{
  "n_layer": 15,
  "d_model": 128,
  "n_head": 2,
  "n_kv_head": 2,
  "head_dim": 64,
  "d_mlp": 640,
  "vocab_size": 1024,
  "activation": "squared_relu",
  "norm": "rmsnorm",
  "norm_place": "pre",
  "norm_eps": 1e-05,
  "positions": "rope",
  "rope_base": 10000.0,
  "rope_fraction": 0.5,
  "qk_norm": true,
  "attn_scale": 0.125,
  "bias": "none",
  "tie_embeddings": "early",
  "parallel_block": false,
  "extras": ["local attention windows", "a smear gate", "short convolutions", "an embedding shortcut", "skips across layers"],
  "init": "uniform",
  "init_std_qkv": 0.0502,
  "init_std_o": 0.0623,
  "init_std_up": 0.0718,
  "init_std_down": 0.0718,
  "optimizer": "muon_hyperball",
  "lr": 0.00609,
  "beta1": 0.95,
  "weight_decay": 0.0,
  "lr_head": 0.00393,
  "warmup_steps": 0,
  "schedule": "wsd",
  "decay_fraction": 1.0,
  "decay_shape": "linear",
  "final_lr_fraction": 0.05,
  "batch_tokens": [8192, 16384, 24576],
  "seq_len": 512,
  "doc_mask": true,
  "z_loss": 0.001,
  "train_tokens": 125300000,
  "steps": 8434,
  "dataset": "wikipedia_en"
}
Each number is 128 + 32 x the weight over the matrix's rms, rounded and kept within 0 to 255. Layers, rows and columns count from 0.

# layer 3 MLP up, 640x128, rms 0.0718, rows 612-639, columns 64-95
[[ 97 133 156  81  29 102 152  84  96 159 127  70 122 141 130 137 104 164 104 120  63 121 131 144 131 129 100 130  58 139 218 190]
 [ 85 120 206 126 154 123 156 140 114 102 122 138 173 104 162 112  94 170 183 135 112  97 146 181 127 131  80 155 179 191 131 162]
 [133 145 151 143 145  96  91  80 104 100 168 127 113  99 140  67  72 146 183 138 119  88 118 157 203 130 147 154 139 142 168 103]
 [ 56 157 142 100 157 113 129 107 130 168 163 132 117  62 175 150 118 106  92 127 164 143 188 120 124 122 101 129  75 116 156 190]
 [100 145 151 192 130 155 215  53 151 118 118 160 144 177 153 142 148 127 102  86 145 120 155 174  88 232 142  77 169 134 151 185]
 [145 105 204  97 122  75 103 143  79 136 106 142  62 144 189 106 153 163  64  40 132 178  39 110  86 149 147 144 154 123 179 119]
 [182 128 137  88 116 116 124 149  82 134 178 150 131  83 135 126 134  87 131 151 122 111 152 144  75 146 107  97 163 173 109 133]
 [193 184 130 118 120 149 182 131 119 139 147 125 128  73 173 108 155 126 106 152 140 212 122 185 111 158  97  99 129 144 192  95]
 [ 88 155 113 128 152 140 185 144 111 114 170  77 102 113 198 113 155 109  86  43 174 126 115 111 107 125 142 105  93 121 133  64]
 [134  91 137 106 116 125 152 131 104 140 122 122 157 106 100 164 136 134 108 116 139 129 171 124 160 149 143 108 172 124 160  95]
 [113 163 166 142 178  96  90 136  91 162 158  79 150 181  70 106 139 159 135  94 128 161 157 115 139 157 154 161  94 135 112  92]
 [193 199 146 114  95  98 144 148  89 154 158  80 104 156 123 164 140 113 133 145 102  91 137 197 127 119 124 108 126 163 142  82]
 [150 116 115 148 136 127 158 165  87  71 170 130  61 145 123  85 109 127 119 165 184 139  82  95 154 176 130 156 136 188  97 113]
 [ 61  97 127 145 101 116 112 147 127 128  44 131  88 104 159  99 125 137  89 103 139 122 150 149 121 146 139 102 157 117 155  81]
 [ 99 133  94 115 119 102 127 103  54 169 109 162 106 146 143 117 122 136 131 165 153 154 155 159  83  85 148 120  98 133  99  93]
 [ 50 154 135 115 129  92 113 114 122 147 180 173  96 155 167 149 105  81 136 103 148 160  94  92 114 151 113 150  79 181 154 200]
 [126  97 108 124 179 154 128  58  78 142 143 133 166  54 138 119  98 107  97 159 114 104  99 116 132 163 155 112  85 114 187  96]
 [116 153 144  86 187 167 135  93 162 146 103 122 106 103 113 137 141 132  81 124 145 121 145 118  98 121 145 127 156 180 146 116]
 [149 123 103 160 104 130 153 149 104 144 118 103 145 149  90 171 168 123 156 137 139 155 119 136  91 136 131 154 196 120 165  85]
 [125  97  75 126 113 141 154  94 152 115 153 102 105  67 100  96 110 154 152  44 113  58 171 101 100 120 179  97 150 178 110 129]
 [127 143 134 120 154 156 126 151 133 107  81  61 176 139 112 148 148 190  81 119 121 152 105 119  87 105 160  81  67 163 115 149]
 [184  76  91 165 102 120 111 159 146 105 151 120 120 131  66 172 201 111 118 107 109 117 181 192 136 168 187 188 117 108 112 140]
 [132 136 246 196 133 160 114 135  93 115  79 172 125  74 141 140 164 172 129 184  92 171 123 163 128 170 106  89 133 173 160 201]
 [134 189  87 141 122 130 124 122 146 184  92 117 165 142 128 153 141 134 170  72 125 117  94  89  93 133 192 149 126 148 133 119]
 [128 143 118 117 156 125 154  59 142 126 146 102 109 145  54 148 143 171 169 114  91 141 146  89 161 112 115 151 137 123 108 157]
 [167 109 153 144  97  86 157 139 111  96 136 139  82  66 137 120 127  70  86 129 131 112 142 106  99 191  70 110 141 175 153 147]
 [124 118 151  82 132 160  70  69 140 127 124 105 112 124 140 135 125  62 150 115 173 103 129  83 164 154 101 127 112 101 137 178]
 [139 124 142  73 133  64 130 151  98  48 136 139 161 159 127 152 136 104  90 123 132 100 176  51 123 157 148 170 174 124 142 142]]
# layer 3 MLP down (transposed), 640x128, rms 0.0718, rows 612-639, columns 64-95
[[ 79  98 180 155 171 103 137 167 157 175  82 102 185  52 121 119 127  81 104  88 107  95 146 147 132 156 128 128 115 145 138 145]
 [166 179 131 163 155 107 134 140 115 133 176 123 160 118   0 168 116 110 134 157 178  86 121 111 134  87 163 111 108 145 155 152]
 [121 144 123 173 165 130 121 156  33 102 143 144 174 126 106 165 105 137 185 154 122 112  86 140 105 178  84 149 132 175  72  89]
 [150 119 126  89 150 123 156 141  92 128 166 133 130  91  88 125 130  83 155 102 136  69 112 119 148 122 162 169 174 178 109 145]
 [115 161  93 143 120 122  92  77 171 150 146 101 125 198  98 141 124  91  76 131 156  88  77  96 138 112 108 154 106  80 162 142]
 [114 187 126 108  78 133  96 115  90  75 138 167  66  79 146 153 134 206 109 122 136 149 150  83 115  90  58 102 108  83 154 130]
 [178  92 108 125 125 129 143 129 188 103 138 147 107 127 150 122 121 142 184 147 102 142  98 162 128 133  93 124 110 139 142 190]
 [156 145  73 120 128 101 164  96  90 119 134 181 117 134 115 175 162 154 155 131 130 103 121  71  64 104 174 152 149  93 168 127]
 [151  96 141  76 163 101 126  97 131 197  88 107 178 146 116 176  78  92 128  84 175 127 229 131 165  74 104 194  96  92  54 134]
 [110 168 132 152 128  98 156 176 140 160 112 152 113 108 125  89  97  93 110 114 135 187 130 171 136 134  88 118 146 100  88 161]
 [ 81 124 112 125 120 160 129 144 147 182 104 104 160 122 170 107 135  72  48 179 137 201 108 106 104 212  79 123  64  97 130 126]
 [112 150 158 197  97 126 114 173  17  55  78  59 135 139 127 183 130  92 113 146 138  37 111 125 123 154  90 159 125 136 128 125]
 [125 166 126 148 136 101  83 106 142  97 112  87 139 151 122  98  94 178  99 109 113 175 152 107 141 130 139 135 134 132  85 125]
 [133 174 140 143 111 137 102  74 131 102 152   9  89 125 153 181 153  99 128 137 138  79 144 131 124 141  99 171 172 213  75 143]
 [146 193 103 127 135 122 131 150 171 126 125 148 117  98 124  83  86  85 113 108 160 101 152 161 149 122 150 133 102 142 160 201]
 [173  81 162 106 119 143 111  73  88 145 174 110 130 146  94 143  83 154 147 155  88  45 164 104 154 155 127 111 133 162 117 114]
 [170 102  95 153 136 139  82 176 129 131  98 139 135 134  71 144  79 129 167  92 163  80  99 119 136 124 145 162  97 103 109 152]
 [ 76 145 120 165 118  76 132 116 146  99 100 169 171 130 150 103 118 106 162 133 108 143  73 132 139 155  99  91  94 124 115 138]
 [137  85 141  82 150 107  94 144 116 105 166 114 107 193 129 110 121  46 179  79 129 119 203 142 105  66 146 221 145 111 135 150]
 [136 181 179 161 123 123 160  96  79 124 101 167 198  85 127 133 139 125 122 144 145  66 134  56 118  86 112 142 159 132 138 161]
 [139 116 143 156 116 127 100 117 134 128  67 159 131 113 130 160  71  82  93 140 121  69 120 130 116 121 134 149 112 130 166 163]
 [131 173 120 127  81 152 113 151 113 126 107 138 162 144 176 167  96 132 109 121 101  73  82  84 111 105 128 101 136 137 186 143]
 [132  80 113  71 119 147 170 137 125 125 178  95  83 138  87 180  84 136 142 134  99  61 121 130 102 121 135 105 145 100 130 129]
 [ 95 113 142 175 156 107 142 111 131 112 165 186 147 155 164 168 165 119 156  95  99 110  81 156  74 121 155  88 157  97 143 135]
 [103 123 159 163  68 111 115  94 155 121  67 170 131 126 148 149 141  87 142 167 130 159 131 142 127 146  99 126 120  89 130 122]
 [162 156  76 131 137 188 135 160 144 187 119 165 111  63 136  82 120 194 139 117  97 135 108  98 151  87 161 136 194 132 115 142]
 [151 104  98 178  79 131 206 125 113 152 147 145 171 157 109 153  73 147 141 114  58 126 131 125 122 123 188  39 131 128 130 101]
 [110 234  49 139 116 135  95 178 102 124 147 110 175 132 136 132 130 127 207 172 106  72 124  66  86 209 105 109 156 125 212  64]]